{"n_layer": 13, "d_model": 256, "n_head": 12, "n_kv_head": 12, "head_dim": 32, "d_mlp": 1024, "vocab_size": 2048, "activation": "gelu", "norm": "layernorm", "norm_place": "pre", "norm_eps": 1e-06, "positions": "rope", "rope_base": 12100.0, "rope_fraction": 0.25, "qk_norm": false, "attn_scale": 0.177, "bias": "all", "tie_embeddings": false, "parallel_block": false, "init": "normal", "init_std_qkv": 0.0265, "init_std_o": 0.0, "init_std_up": 0.0265, "init_std_down": 0.0, "optimizer": "adamw", "lr": 0.00135, "lr_mult_o": 1.67, "beta1": 0.95, "beta2": 0.95, "lr_head": 0.00436, "warmup_steps": 241, "schedule": "wsd", "decay_fraction": 0.797, "decay_shape": "linear", "final_lr_fraction": 0.1, "batch_tokens": [32768, 65536, 98304], "seq_len": 128, "doc_mask": true, "train_tokens": 832800000, "steps": 13162, "dataset": "wikipedia_en"}
Each number is 500 + 25 x the weight over its row's rms, rounded and kept within 0 to 999. Layers, rows and columns count from 0. Numbers have three digits each. The size before them is the row's rms in percent of the matrix's.

# layer 2 MLP down (transposed), 1024x256, rms 0.125, rows 237-264, columns 0-255
091:444493492485527488434483516536480495507508462512486519454515500521514521486466462516525536479458521453486481526527468478488448497517469500476461504510526483515502465500510478550501507526496483532487514530487536532509487502499451527496517505507529487513497519490513480500513522500508528527515475527480492507524461524482499490510511474529477437514490472429466476535489532531517499553467555473547471511507521477480448512494504507468504489519529486461513486524509497499509520513475521528506528525484488518521511469475533496531496511470494500494527479539527494488533497507497439480470556502495480517458479521544515464525532532496481480477528486493510500482505496539506466491509487516494489555478444507524491522496523464508533513452535518501468555518504518529496463477497520
109:494535531539500501483541488517534466509516527497455524510529513477505484504513500494497503460485513517477452515493478516525490472572518449489529440465508492542470535533498516502476499511483531534513509480532500530477522508498488460529510503498524513555478521482487442511533508476510503504512516514494492492504462533515492490498484515551474464510491500519518448487479508466499566444492486495518500499463485461492497520534508537539506447492497471483491464501499521536475523519521499515492471497439537526512467498500495511497512503478471462484500499519485502498521515493492577472507485457541493536461540503480478477533521465527489535472473540448507508529478489493512497472495483466497462482523452504484519529500492462545477503507521516534501521480482514484530511485506528
103:504463518514455492494467457557492457504500524493505473482475521493489491472548495503493470451476508475496517491550501529493473510472485497471495489494510500483527500470537518500497470504534515484483506514481506476536487474501549452502476543525451513504508473533506469462498466496499461416512487497461517504494552517459530501497500504494474530519515469505510532481477473509512482455507482513468498473514540515514564504540524522522493498539526548507479492480521473568503473489545492523522490524500518484487514463579514533536448558489480519512503509497535497506499469518491533488465492472474538484490469474495485513460462481509529519519492526529496509475500507471508501472495506537537495514492512518477500540495480470491500489526496510539516475528475483465498524516498484
089:514479490474493520509508518505547474491485552465503474518492508483471456505439527516466491466516486518524489490483469520511481482504504499481478546494476443532466457523540465499486511552461478483513489483519530532473498490529511478462479530535540502500477537468522484492478593497513521489528513494504494484500521500478501468489492501528492563501520493486524508510482510501523524499486536525512488530452510476512491527520507490521532505453521515497486478578501520499477534466503476486483496495531477504499502489447527486503494493506500529481533521487465491507453524499509510542510504501504445522479551504510436501459571481467490515510480496484452518522493491523468485534484489503509544482484520486516466529493501482506497514495499482506514489459486494527515548452480533
105:497534459550529479480520507489558447476467469481529492534526529510492484516492555530460483448506446502566536500510491519469523471556535520537498544501516496489464526495515538491490509537484480484431483509479468492508498461494549509486524492510485512486552510523474495465492471538457458506524546517484534537513540513492518497485485535492469534509491507501474493480512502488484531471503476519473510512483464482516465479493498528523488502489499491462504518516513521482445516493504486491479505517520476496500505510507535492509479502545445513527490457503514488503513504475541501517456488513512500539505500497522540526497515490470471537480475462481504505504487527503492473487476540495517515520483443499504480531491517505491541452480493494452473498558487466492489498508513501
114:527517482528479530496485489529526451528498532537490464516475516512504513523500567508501489516527480518528507475513509496510565459510488500504513490533469483456479541515471476481475486517517540488478509510569487510489528513544534513470530517504449535507518515465521490542504526484537485442509503492461519496505494519467530506503519489468506504536526513489531476507512519472451482517483456474505498514487492461490470515482540516455467505472501516502506531523505543498502471512481511525536454472499495465474487437469541508506487473481524495450499488485524507540495479510519519511451486530502504527517479520525462523522462452488489505476503516487504497492460504490518523502486456466487530502478490472474456499468471516592520531504503502457506510497503475503504516517490499
096:495499531517500511522483502513484462513512487469510509526521499478507538485499458495503507498543467497513524484497502477499484549505474560530491465472499514452473505510543528521479480476497527511511481459541554512530504521505499523489497458508514536481495528513531507548528511485505508492520494484467502480488530470508463492487488442496520504485512481483501512520515487498500506455488462502522541497489483486468508517509541479507524475491441518520468520514485530508500516478511500543470460442501463470518505531498535478473520509530517502483545503496484478487517536483473515471559475514529473511523476498540493520501496429571521492528520538483484448489484493462495464500506523494495531471465482442504488500490496533489515463580537466462515502527483466519516477510517473
095:470518525499506501509505489497482507471493488517510540508524525523527506500523467504505469518492479494483484503547546535525543484512501501489536516522513489508499466518478504534515508505513502486509505504480485487505488506458471503470538489526525469463512515501520482489495467533505511489467511497524427492468499508533523500455465517473439481522517484483531506485515540466485465520529485474483518541509510509496510499553437466477505509489522530510510555496506505505522482484462473480512497443477506499498519525510441540525484501546522494464545555458499468489461529474559484539460455511462523475464490529506489533507445523540482521476496484479523439461511509465480504531480500479517494544503515553511509514529534498488462470516533487495478491499509527465498497509497510
095:537451478512498489495546463493442509513525502508438481521462533520476482504491484496483472499476475526494477485532547506489519464487503518483452546545541477499493492500497527538461508519527526494518500482513454515502513472506531514498484505499511480520544514503535420492507483470498521505515518468514482493466501523505549502488529503532492488498481545503517485520507500528507472489509485477490492544505497490510507497474510494502471418495537502512455495518510497502506488469493512539483500534479528532523477510486524490536457508492520530493517498579526420522493516453474513477467487537521490499501526476535507495545495447507503489470500494490523494524533533545469516490516481476459497516488507535509501508484518502492465518451490507468498516556513491465512461510488508
093:485456509527536494498515496500501524517521428570527475514509462551489486474495523479500471493508466527497529493551500504513497512436519501491496510505493447490492512504483470498471463519484484509480518539468478519499527487467503541515506487475472542506554474513496508518521516520527485487488476440463495495469498464521483476494539489483529519493508506452487520514500516501499497495473505478471455504526529471474517537461485494503507513488500510480546500523509504504508495537498481533510498506516489508518507502512503467529481476483499552522500455548470479537506492507498534517511538506493503519510485486505494496466472538524481535451598488517508510482479504484478543478501516487518502470487541478507475482493565537515535510492471463454483545472510504511507504484426489
086:504552512516481508514514497506514521491525493490462535505471497498483496447503547471482488523459473452541501512494486498468536480485547504521515469469484510530512505525513489516492457514469512508554499534489505475486515494504494476536502487481499542479525499460484482473472482543485542487551509525475543462469532472483490546519505472516477516469485513475479471476481483508500510508505549492508444534511485484479455484532499454478509534494528527501525476557533457496446449484492506522487506459518483485532431488475487483511495475528488511463531527519473518491487482535494466476455487477527491516487489479485536453522492446513504491504499493471489494539513473525537494504513481540531498487546519493502528532514525510475512524486499501517528504491533515497516545553489499
087:521456510494493490491524483494501501490465500521515525462514542519514536520502473493484504528491493563458467432495498539508483489480496505502518518499513491501528481510491501486500533529498482478496450504528456490517519545511551577522470510521549446466504532499486477494514556489482510483510492493512475513539472523490490522490493514536477469507478500466510456498519509509493489470475477510491515524467551498488509496501548528571539485513475476509500510521538492505523520525517512495542489466501485510505496487447508501521474501527514486481535494529465535490500504478534475445464481508513426516494492464490517496517512437540536498517504504505505502483511526487459490477491548495530492509514478523480451501481486489513471501521480534463516509495518420468497483510502494
109:468480506503490506456561529471501533453516484476465537502485477519547497505457512555490529472534480531534568489510447491530559483519505510511509496496542500486462496513489522531516469519474516464536487521504459533492473459514477487542508497494492509536509508503462529519516544476499496471468497494488507523515507500503544497495515513493464497511509499482512513461547507483466525524478500499505474483519463547509515511445501500531522478466493463468524516470491485476494491483513479474532492523509456526514469474448440480500447527469524474511476515534478529485499509536522526507509491501545525476492481504475498512513546483511492488499528508501521496505507546504488519495463460512504534511522478487488518503518445559470499484530459449520481481480521498480496522512494513
103:490488493513521460519520494517467483515486482490482500502480433463511481489496520523493492493464488492515506492496461558530487500525476506515444513468486496506501535459461507493541503480444471508477541550530473545474495487506508470503491549556484463507498509494462500528475516501499485493492465513456490482521473495473475436496512464496481491508519531545459527450488501483492504504503519529473487519447456486513528528488482484556518504529524510473545484506531508520468504512508489475534495522470521499497540530496523522486552479531502477534496518510537501542497535517493506505509508454509518511532501524495470520519505551527502558495502471498479477508484478436494532491490509532506495542495498458460506518477538517499443515449492484465488522496514531513490499497484522
099:513515483451541514514500513505517523481504500462492483471469482472500448492515521473495450464527468522471523489474478489459523509497502523507473516520498524488515507469516444500498506549494473476495490454484518476506484515523492492493504493555462496474513470521519527496495517515485502475487505545452468492521556540484474473509485482453508483499486476550479527515468541505499472514484493474462497477530513525527496490466478501542472497476511491525492526464529437512453518485497480534524470518541497481469516535521472505506472489510497510471482500438514526491495554486480515520517498500493508458467528527522490529471518525487542468522501515541535497514436478542554541520581483514514510520505501512537532525522513524457496513507525514505499488514474511506505491507483478
102:490534503485553530489475545502459490448495507510465445524514459488525506526507482493536500527508541519473499500494487457490451515502530512525480495538506509500491490504485537502448469485511534538542500515456494512449480501491492502481539481547482502489523453492490475525490487538510516511510483480395480495488492522516505471530458478490492510475515545514512537498505490505491499520499501443516490530468508506496517509478468507530505468534503528444527474494501465491548501488477495542509505505507478525512552561552480458504504496479467494486485542549541491462483507507510462473491502538515489500521511493485493480484495506556465515492524506483481507522491523491519520533486532521514481484511506491480475517459506465497499526499519514504523481530537550467521477481510498
102:497516457513522503513479501516485505470506481453456511463489479504498430479495477497484481499488491554505467515466480512487471481475531506538543483510503566513512490457484522494510509466469517497489530469495495498523468517504512498473511472508494453482477531489492517482486540532453488481502526556529475476461556531540509479544457494510522513500542488499525504469478497470515511474512534500468510498534488532520514521533490488501536519515494508522464502474478530541496517462497478502520501429488494504518495480503504526496524479472495509543503524468495500480505453506530480535532501484542504509509521585489496518490494495499563495515523501522503519503493492518427512505488499538495514492550526462497522478512498533486452450504498548497528490456492472483485485526489502
094:523541486486476503493504507518499513492519570478491497495466471536473519528510509463475477499516571522439518517490508468510488479521533502513526502499464502479469514498508457498539499494495551509518473520475512436496490451493520477507485484478490505476487479494534499476478548473511455536524506477489474491502483479524477467515500506457503544470491521512502485517505514491568490484524523513499497518503516455512524519513531499501514480506511515503495470538530493506474472529504512518516507469526532485496472512465483504483498520541488498500506539508550497508472491468467499531509508458518524567517525440474520451508576482487544528443511486532491517518436499522491523514509501508500506493461496496503492513479453492501522531428472500516471484538506509479485501501470529
105:493488463518437531484522546530495439499493519473484508517583480554511520484493466461500523479474501475502512487499497476505477511522471530501519486475551531477527506497521542504490476520478474518527502501486489532520535464522498487511506468499502504510478492519487499478545553493492479458462506504474480540526501479496503469469476498548501477492486499547457509483525503525464474461502505520470508528467507492493531513523520510498520486482517491470473477528504508471504518518524558552481544505540470513541521479520500546498513522468485486489517487483532500501530470504419482477497478519530542506487476455470486481506525472538487487504561478504497502537501440493468474517510447491504511494477506496490516497494496525497554511521510529535464506518486521476483497477507512
102:494495489481512512507468492513501492512480507535503523506519517514466551537466485524498552511528517444531533507506465531515500479525485524491477500516526450503492486525487489503490489522519481486540540512536517513484488467512491531508551494534510476448511540516508490501492512492475500511516459510502477504500441523442475484506502488548477549506510504458496464516498474500520481536516510469497464492482493518497504515483481488501571476468518519492523468511551520512451484532506482492494502527456503505486504456569531476499496480449459539449539472462510478440537496485494529504485484506517506454509489511526486508526548509512469504499491500511462495483536487531516532568510510483520518511515461498469509534505480493511511502514497472491450518468478502503499444491501455
090:529504481507527520532471503430514481482444509500479493557515479485502480480499503496504483493525484541520525494517516497515526470488482505487553501479457485553487513497507499521514497460498505506543488488491514493509539524537502502517507504484510526560453520477479478475504543496500500529534485502521507488481486509485505486518455424470496522494460510502505521548505500500484524496496468522522532490524502509507532514535465478509521561449510485528483517514482513507493502477523506480521459489487488484530425480460507481519513478460488502513482455527480489480454503474461489557508471486488499513489535510503509513547508512522542500486503545538481527527466495470498487461512464513494495439486518452526507472548513493521494502508487522529475483523445452544510467507520515
111:475451472505485498491534464540528544525509475495485520509449516487516502506510494483470501586484518494477497517532527517491503500522515550494491508494501490522521542539538515513468536489510544483510478489508515482520505472465517505510496466534449512564524558488497500477511534452495478540485490468480471490478514515502485496479512462509486512507523458502486511493483474505489458498503531457479447537461485523515515488498454511487523521501490487528481504502480492536501522506478536491520509487493466529471505491501585457512507463511500512490489463506503456471500501527511517488489482524502430486491566498469523483525519526514495496519490486471457496541490517506552455492474443513485500510483509521485509531501485512507513523502520491489565483504459511528514482473520477
103:495524473502500501490544456530515507496501523473499507494547440420528480472520529528518487518502489527501539436490519506458521475495489541516449483522533501505532515516487488454516501543444507470483510520506511480511487499511521485474488503508452499504480538491472502531492499502486495490488513525501509507482538463505479497491493470467506455475474489521497527499506467468469485495497517484519491537524484516462529491506471486537466509547515506485495515518498464547474476494481506472540501558498496504507502508466502505541480487471535485488491537486523480477495501501535543532549436488537504476507510495512466454495485495512550548510466499551535493548466463514478517506505505441493477497472514500486532538500531521507480510523513479543477454474488526517499469484520509
093:513506488476531503507507545499496499476505506508535533516509504487462484496486495501479486486501463531492492497542490490535502505473476477481500526459471497499503473492532494508501511511506508525532532501558462486515510419480536501497490455528462522473465459501504443503481500544512497520555500485515531514487514459534495480478504480488476455492517506528528489464501511512519500498487510537542511481490499506455469501516414479504472512517456497513509500488528533515468448540554520498507488507516521474528500514474482508499498522452474482492488552486480534498518498527462487514503438481478485498543537541438485502467581488521513465517520502495490473519504463509507502503482508470524535491518551528489513527503501498505506566483526526482498544514502481504482528485510498
085:487497482441504509513509524495486508482522544463495498485548462462517498506492476480532468532513443487485465534480502490468506540513469465457525473461514496493490513505491487505471511486479514513529504510472535547505503451499488493490499482494498519488450509503507527529539487544537487518493524506477507562483494495505507478518481523478503485504481523535492507477530482499483492512543511451468520570521505496547507479451455532506489528470506516478519519468523532529498459477486489517478496478560574502491527479552474488509514503472511507539469518529494503513479492480530506533484491481529537510500464497523514500487464507497485484492516471518538513498534485494492510509460493467526492480513520418532493517480522450508456507510462517537482532494535531504463477482483491
110:476528478526526468502491491544473501520498509506532495495512490491503508507496451472525511467519536533489533473488458522465505505480484495494490480538507522519524487480545513518456487481577503478504495447498537512489464548467517491489506506557507468529490522496502528503486514528469460516514441530499498525484519522542496500537457504488500565433458501490497500505524496511486481508478507432517515476499507513483538549494487573464510511541522480516525490459520469454486531503517488508502488472515497500529556471503520513470485521487512483520446503498516523483468503552484475503537538497461498506492493478508535481477497499493508511507514441502511459483493468545521508507499528506463491533482487501524453468497496489482469501497494531531481500497513458508475513479494498
089:493497503515477519501508510502482477464465532528499496460499500464471476463488510505472535499508506496499506511517477536482496520484506501527498535488491493499502497487521486544493480514502501486471491474496515513506488537534503522529497461494500487508510484455496483506514656501473502483495497484500496521546550518534436492510484525539504540464508501487527499493511502487439520476479524494481512468478470540460483503511484475535483489512481524466460458540514503511509514466524500522533532491520494497526520478385511517482495529504531490478482463488454503492481507488542525517532471487519505468521500488516480506480488492521503510539491523532470500512527512503497497496505513509472574513497523484472494486485481503497483480545543471487511466474529501517487484514511509
098:473539506456493462489531504499475484479494464465525459519475525550460463506467480494485437486492523481494558494539463487537495488503495514522477518514501504504496505509494501495517495464496527536558509492486478472469445471509478505492501520502493503475492515452471531488502504467493504477492495507518494524527541535501475446492520479533494496480538506517514524539487502550499491494473435536540503483504496483545508458507452521494470554511536478474493498501489545512532534496462475475475472497519529518489524524561509509544496519503505528527515521491531528478496502506503497442459506529508483497480557479458507472519479501517504480477518489532518540556472500506495460505468508520471544495501491457479511512503502487479507464506529499494489491501489487497501511516529568
# layer 2 MLP up, 1024x256, rms 0.124, rows 238-264, columns 0-255
104:526507492455475514519536505498499487487516470514526459513518528470471481444474485473537489540540452548508536569541491501454512523519470515526518561504494491503558504527500485502478479505513501454506514474492463502533517552509487520471504493524521468443500527485469493500494497511476495513466509468521509557529539518522503517453470518473523506532511477517500479533472546486509487539508514495506500506527488528505537450486499495512508513523470531511486500498477507493523479498497510518516515482488468468511491457506456524510488514475472515494479465508477482472512493477556473514514512500478511479520466485528492502496483506519506468574512523502492505469466513452475500479501537489506509510492468484504478440522546467497482457530493494520459486473536504484473444518487519
100:506538491499515499502504495508517489497495508531508494541496502491528514492527523470518499505506467495504514517455502519486472536512534481443535533506462486567528517509456484549506516493484469527556528485500449491441509497508474526557526506507474503487502506490470505474483479491475519479485509476493461499507467488503516468492508525451462546534489487527470539491446521480514546519475485461458561508486487500508503484476513522449474514547502518523508465454504509476510514524510465505528502551470502478520552471522489527481476485544489494468520486516485542483536484458522516476515489502509516511470530502515497518482507475519488497526574473528499509494534532481463521521471526502519463494491517521509482488509475503491465487513466495501496461475465470493521500524438496
093:475498525519494470490473437544487458527521498540506512528524506505506499491506519517531517520467471497493531493490516457481528523486467538499516477511494548510529558517488531487543485473509526547482469527509481442526496490510491516507494467510462498484539515544498498511522486507493477518507476490547472540503508475501498473495530509479527429498493526538479521478513503518493476479505468476498479486583519525491512515440476519461451512531471478510556492500498521566479480540480510497517511505519546470518482485506502499490499478468547494523474494510516498480505519490496507509489494471483514468503492521502516502529447536475503493515487522508540483477515505447498495479534511465487447489501496498484525478495495536487527505510504530476451495537498552445503455499535491
101:502481500456460487478508489531499502530539479534469482481483476532472483506522481473550454560520516519457471503476494471508491515496477549506542456512498508529563508547508472521498478466509491496499510510533512520476470539519452481490494517479556518476507558520504485497510491472496528514482466526524480498501503506505500502485493486470543489527504494529530478521499526507549478554481485507526439497484512519473521489463519462473498482500488526467475455504519467456549538514529533514492486496418505511486493484507482471498508506469479537505510524494441535491531509511466459521500482509461493495519504487518502473498450500490496454512497513476504505518503480513476471481521530487477480461537538544447479484484489474482513531519488504497519516494520526516523528516503505
107:517532465514485472497526516481510513500522471458553485518542477502491480504545460527407514504551481512509500490541482513487479533501521535483502512511477507481461551509512531484485491499488504513470497479474557453512525479528521495490495509504484489483489512498521512512503445473473458509506544526488505518480504502515493480513478462499467523470505522510478526527471493513501516537474511474477512480534498510477522454486490507528487467517498505526507514485524516481530524477501498506506505513481465474499483521549448470465569504547488505476472540506487524498513533508489550490549500496529540513493506517459491502487491506518486501496552477508509473496467510496505537539480562446497467459502544476500537445514497470520499535501500499452473517487485532522467538518476483
099:502532524486494487465477473514493511502504465572496501480499499564466456469504526509494514471500505510468486510497480518561455495468505474511522532502471513535557526511458518512520504549488509485431509501457465493503454494474495475550502552491508440499458526494486523499514493517504511523493491495512535508474458507504506496483462503521525489521512482490503516509495495482465502526548506476520518497511537513513502508483482476471471495502479501461531467476514525513498491532491484485501497527498504493547508448488538520501466531477492525510461479475478506518504473478536485531529516500503565519497484499484503497509494541474498481506523520558498441507497479509484480535514519509480503515490529570488532503493457523510517485479446536507482505485507566495501429485494487
096:516540487512482481509519501499478459539503511497515490458472459515495478476551516478448510481499523466490453492476469514471462556528496524482481499536465510501519494501538489482526502485535480520477466478499527531482549508501512447507441510474528503522461506541489488547509491518517483479523551504508499501539494489516492511477519497500503477484464447536489500514506455517501500536471514582517467546505498493508529506470548510545490498492452507522465479480527470477493518487482498480517494537512470456528504445511508525442525511501495537522473488530518537493511448478460505467498508472529483485522502494490514467498519492451531469483458476503512515520519513495521513483529490484479540508506514505493497508448459474530505518487524501512500490499546522465518486493521520
097:488494500522534500505508551489540461481506544501544511481487495507536500537485496505488481476536500472484516553483463502512515492511478508529547492494476505512516495481506494508517487489521544524499487511503559478515528528523453518489524489478520467494518482534490591502526498481474495485467507499489535466514484464458501482509513474495533469484520486521490478523506504476458524524439547500566481491524516512482533463539499502509528569482472514478487521456534488474527500547493510533504494487477492506490475487502508455508539489501510508498495494454473516481501528502510462527505515466505507495495473502499512501457475503463492485548510509491489534539466518488549469520459515471496504450472466470544501476517498526494529492487509503437480508425482515526493513514510511
096:514499499516476510519456512527509460512494544478505507499466521500489513546486517510487469512515501453515500520456509483474495512531505463474525494522491525501498516496503507522516505508523524427497456488497507514535464565514463450486526481527504447545523532456503514496466496489468507513486522547493513507526507494492506520497451505504523497528518485530506478514484443545474510534498528513539499481484489480505466480521494494506506487472501509530441523508523487520524506501515548455436509492527495510505493484504494498479489492503495475496521511479532547432529524499508481470488477437529519501479442491479484479521488500433506462524492514478509469488479505477528464516486530498489519520500469548485493496499441502502513501532506523520529489477545525459494504514574495
091:483477493466471498500517452492476508515488473532481500490508493492496512522500480513511493508513519530485497493484517521520437542514453542501486527504524502476484482503499495517489499496534506491445507501516487533481521502511486524477475515490505490497528531547518516527512501488529465487447497470472467510515488503497486469495487507487557462508504513498502527524489514513523528495520458530503572469523480476508561514470512556558461458490494462488448485507518485477516548551470506473508494517493480501480549487516481506551508470485520533526470459458490493502490476455485519507551486531488538469495517497502459519467507543502500476523500509530540473463509477504468522474479526440522516519457515490530488501469456506516491509463523488439459502509492508502534456525507509
093:528530492470509466513490513542498496485500546497502509519509464489518471492507507513457528468481564460501468545471449505501500501529507537525473499511478540481531494508502503529477489534485534502499518468449543526531481440533483458473549509525503501506499500486451491470478495474487488538498507487489501487507517468533451467494502506493496504480505493518542533504514494466467475519512546484505441505560508478518522546522499478449474501503511457460550533507482491511473469490493487512465523534543494511490470502519492519484520467489491508543523484450507514500507531532468480524504507449485537512514485540489478476533473525536507502542515464512493514507478485478521527510476478502426510475471496497535514494470482490513529466526494518510506511508467531514483474508519475
104:535503526492447531575527504516539496460489548522482460511457511490478492484498472455493535522524504519495504547517470516506489511513498477497536468493493447492510458487484508503489442491473475483532506524507463463473487533529492507542519502499494483509533499519454495529538488512522475489503517466481454532461489504536487510489487522513511509515518516506506474493496476489501498465481509474483548494508496508504515488471465479526477517530465476506535482484481515504518488482511429529516539547467533503587528465506491518494501476510527472474506540503516491456548484524532499530511497440517520525504499523537509468520467489500523481518530473482508491492531479504465486490477533506495527456479503496485478497516474547484511494504450499505484499470504558506490462506539500
105:512502520518500494529517490504517496496527523501466428471520526517503458531475508529442506517486486487489478483518533505471493474524536495458501488521514472500519502520495492496547530551572529500528429520503498521475527535489541485546519507505497481519544520518518532475557491513488536506508504496507462512500548503465512469465504505538541529498502438511544549481515452497506500536486460464512498521493485534484524495512491451489508484510485473507487477520489512509477493547502502486416488551505475503510521520514474507467467436511513479488492533493501472496540506464502493485510467521527511474488498477505516505507490485504504513515494509515519488486487529502467482455510495446460504495479469517511461512473473468489515499552481511481506488542521493467508530517504481
099:498518482502498492497461480499541478463500516550521493469472506519490495535496508483526550530487504474519507476448533474497504481488518497501511511480501492508506479531537522512560470489511502509484484512532501478528538477485531499500510488507498483550452539483520507468522485476522499513539523462520528526524481460513487509505512502508495503462530497464503497504541509490464506500521537482488526502505455525493512477508493501463512449526515538473501521471518530496483524512523533479500512486490517539531522429505473511471516479480507508541536480535505485465545527461507454499499488523499516537538503468493475482534502494462510543498473464511483512477522467481488491546435481502478512510524469527504505452501485460530506483510417489484445532441516486458468514521478482
102:524520508517509508503467487532496468536478489519536505559485491537504505516497528493488532484498506478501480492446532525520474513515509485475503471487499498520536528543478472457469501514477538509474513483485485464494477518483538510506500495462569493494467509502432531513510478477422501537541476469517528527488504486514503485470532465487486499538480466506507464529500465497429514517470539542481483469505488509476502537531485467494496555503517480489506534507496493530484469498531497508505521480518486503498516472514464495463530487499521464516510503468437478493524548544570495514477501516492532484468481547501527518495509500473496526516492502456493498469484518509543518450544453494515513518485462530533511501471479516517490532484506494463498524496476514500497519517487473
105:497497522474485468531478468527472450534519492506483496516520490490473530514523483491483510504497482506482489477544449503476460498504557489476513449480432499493514498531515469492476494520532486508519452518497508509526471502488533504543485496497528511591465467518486491494502497484532531543533495434512511490518510448508486473494453495478469477483479489507495473555514545482469522554517505515531535536553497526467488485456510476500495482495453516511542485491492490467503518524481482483488494498530478492525526515510494510505469510491525518489495531496485506489501524512484497501487484476462473533488491452495504553539515494486500475519475469515527520545534491466528486500514489488484522476482514545498486514497440495551492541506486527519464534518526520522522509482538464
099:501478521510509520493535527531535534497494476507487500457473500490552515519490488513522508488518452502520480526506495532523493537523497473465519486489500528514503524495519523509469491484484461496516475491509497527546502517521516571512542505495494497515520517504459520524503480555448529485485491493520493497499507518460502510465456519518521472544475497485531450494488512498470550527443500490471473467492484523525513505492519499466422514466491490471532524497473473487536502508466476475533513499463481481468517485502510482518513508500539476469520466514453478515498523468524489482482471498466504454497487508508509528491475489514495448569534521479551492498535545489516530493484519477499505515504458509492462460531517515449519485586475457475495496510489514529522486497502496
103:522533536501462475504541484498528507451484492499496478480497503495506471475500548470504505530511483503555500501478534511522501516537545478470515485479470493513527543529488511496472484488518519510481496478511500504504486529507519493496508487453471509514508540486481490526516482519475529489535504494463476522527492526520501504503517523488454491499559499503501516523462470508510534510501519504521537459567462518468506522506523472528527493474471510518527545431502505510534478484502462471551472544476538488499492520515485480515461487510499509526479464496526508431454474498528475520545495454460522517521497537498493539523477461472549469499496494515495512515459508450419510495494541534471459483509472500501452465503511478529456524484472495481496502509496512503492512509485498
099:519502543448511507537532508476507510508483472508467514506472492476529482447520487466488485514511516537498488505484528519499516513484493501495531497515468577503530519487488525489515526486545541541480472470467511471513514529497512486493502496502474461523526476513480446488498494536494523528489539506470494490514487506510547503446465496476538501442549518535516491508496501477526530492492475544487517508519481506501568474503492523509497490456479509501504547445461515494517547504476488502529470496496472522463496516539450509484478497533488516558488506507483505515513500526498492454493484528471495571494511523492518503477460463486531500471472523523565471477468514433490478496484518517448493474494502494488499491482487477524488463521483517440479496499490512515499513487523526
096:506517552483489498500501479544473507520511521505477483523495504482522525543524482481480493532497514494494461507461472525469473517507530526514448493513477519443506484505488494492509482520509475501475517532479476545496471488499512451497472507530476453466542507481521541514493509501537482526472478536464484509513505508502454514492482528512494465496495513513539498464486485486506511483497541454478484474512464482520450534484558490500467449546501509483515428495536490503489495511484489526485545510534493514505563531501473497460494478519518506488502574474527488521501488499537521444463505505548513497530482473496517523507501511453493495489492452484516503487534506503512482503527526510440509554517495507504475485423505500468499501503495481509508518449551523477487511490516476
107:490576525524477440534486498531540492465502511498491469452457467579485515484556485512451499492532524487495483494494471507470523493503528482520522498476498501445525498515539488547548471513498497510489532477513524506488520536534494500468551516466499511441505478502488512460474491464514496522489520526460479467531505522492476500479512528500508524491523463536478490513501477497496518499473537515521512496472525488473523501518491466501514511525466499502470516504558482516480486493463474514519517495465465535501504465525436539458520533524488469485513515468504490497493496493487513497495513490521499505487527522493443529478506513489522521494517486505525474517479532521506544467528514451537504454472493488546482448466471508485511532509509503515469533481504490492455502501504523
103:537527508513483481540546488508540496506504487531541485524496515538562457510501479489495458547507487501478494505465490525497503510533511486481553521515518466503490486528500479472501462531469486486526537480501490496487517519524531495501436508487503502514504530495526490445537495498511449497547520494523476528500529516510487502465488502507483539507503501526506524482472497476501496498452480503468519518457553503470559486501474541518503520491490476417509524509505488500491519451491502498448481523469509478523537475516486497476547502509528504500512535521515483458510489504553515526495460537492523541508495448456526515517489472503518487532521451495502506494471514505454501483494540486516473451483493521487455514499486473497485496476442508512468515485486456465516508508456481
097:494465512521474477473487500521499521502503489548492491505505494467522451528481475519510514542481563468520528529442528453436533491499511564513509483541475483488497531493445548496479464497492540502512494526507527554506488506524464516474513524519486490524555521515495528468517486471482518475466504520508496528522513543469477492485516522491539488464495492517510548547477497493505488526512515494506486513535441510501516481438539477476471451484532491487493495494490448484523512504504508534489545481498463475448496492505516462491491488514539505538495493505505445503486508519505500459455519495509489515504504505523474457520474508502506520509520489513500550453521495484513464552528526511489492470528458495538508463500480474477509462523495497504511503500547492498503497522501482
093:517504507526497516530521513556525480500528504516482496533463558538471466516502498509486548485470525502519563480511511479526488481487540519542483526481512470512516472530527522485535495503486510503450464497533474480465498536495516488514506511485529504493495476488489510467508499476477467506518509497502457474508490482529471506505536478489509498529545498512502462503491507490429501510470482549572486439493462475493528516508523471458511459503483483485521509494483449471523534509491483479552480547488473501526511501492523516521491501485514515490524469436456469513499539504483529461496467526466471511457524513493475508496518512506484502513473534477470506491479525509448454475511490536491493524512491538502512489494499499487542502510512529464505493482526451526522453531479450
108:523481497481463467496505509511520508489532524501510497473489487454496468515567505472478506511471476488484499539458496489470489513484513495525493484514492464491471504497462535493509519539463512476446475516518442513502521499474531487519480517432542487506493543562479496480515476511524531524503479495461477483520515486488473486510540507519485513529523467498461492461494501501496495505536510523467494450472523464457480497476535467539482480472514469501480487508524476535535479543503511517504534472520465508469475497524505492493521492455516496489463533515492528479506489485542500494489493494580516500537486466463474510575513487509484456525482476479466549503487516538488525493545527499491537538487542524525508481502487507492532537491470508523490522460542521491508480514500509
097:476543506508549529501513507516484526523539471491486499517477449503498525569558521500497485518499508519480510498503493436509493502509495518488501474532453489501502489533507525470476508488516514526526450531494489501496530486482518477503522527511476500529507509537518540499489488526523466506503507459500487499451477469513528477513506469462493474534497516484481534487512516544488506488528470511536501493551443449472489515466531492459514493513508509496513538497517483500510508562489521467494476495500472522503472515523480513515511465459493515498526564499537536493478494504481488477447500498447477546474498475477528500545502501479483514490469484466575509457500434489510496496506456446480500503481500526555500503545492499527521488478489503488461535507489510468497464506468494
098:512518494496488456579465505531494464517515536531502498522522525489482510505557514513501510540526504526512469531497522493536474516498541502510527491509508525499489474528550488491495531511531525501435511508492432471482519480477511488497465477451505498492529535511461468511500487496520503516528514498514496514513507480541473463520469468535512461519488496530459441493486510504467510498518527492490439484485546488451455505471486471501490499513489516477511473481510489527511469479514457477528481483559463492536500513518507472484510520507509442499510488522468500537500473509542498467484440496499493468499449452515527521493546541478529492512492496467512491520480506512552565479535502461500476507487509508513513493478493508495473534504489517516511529494525489470474522499477483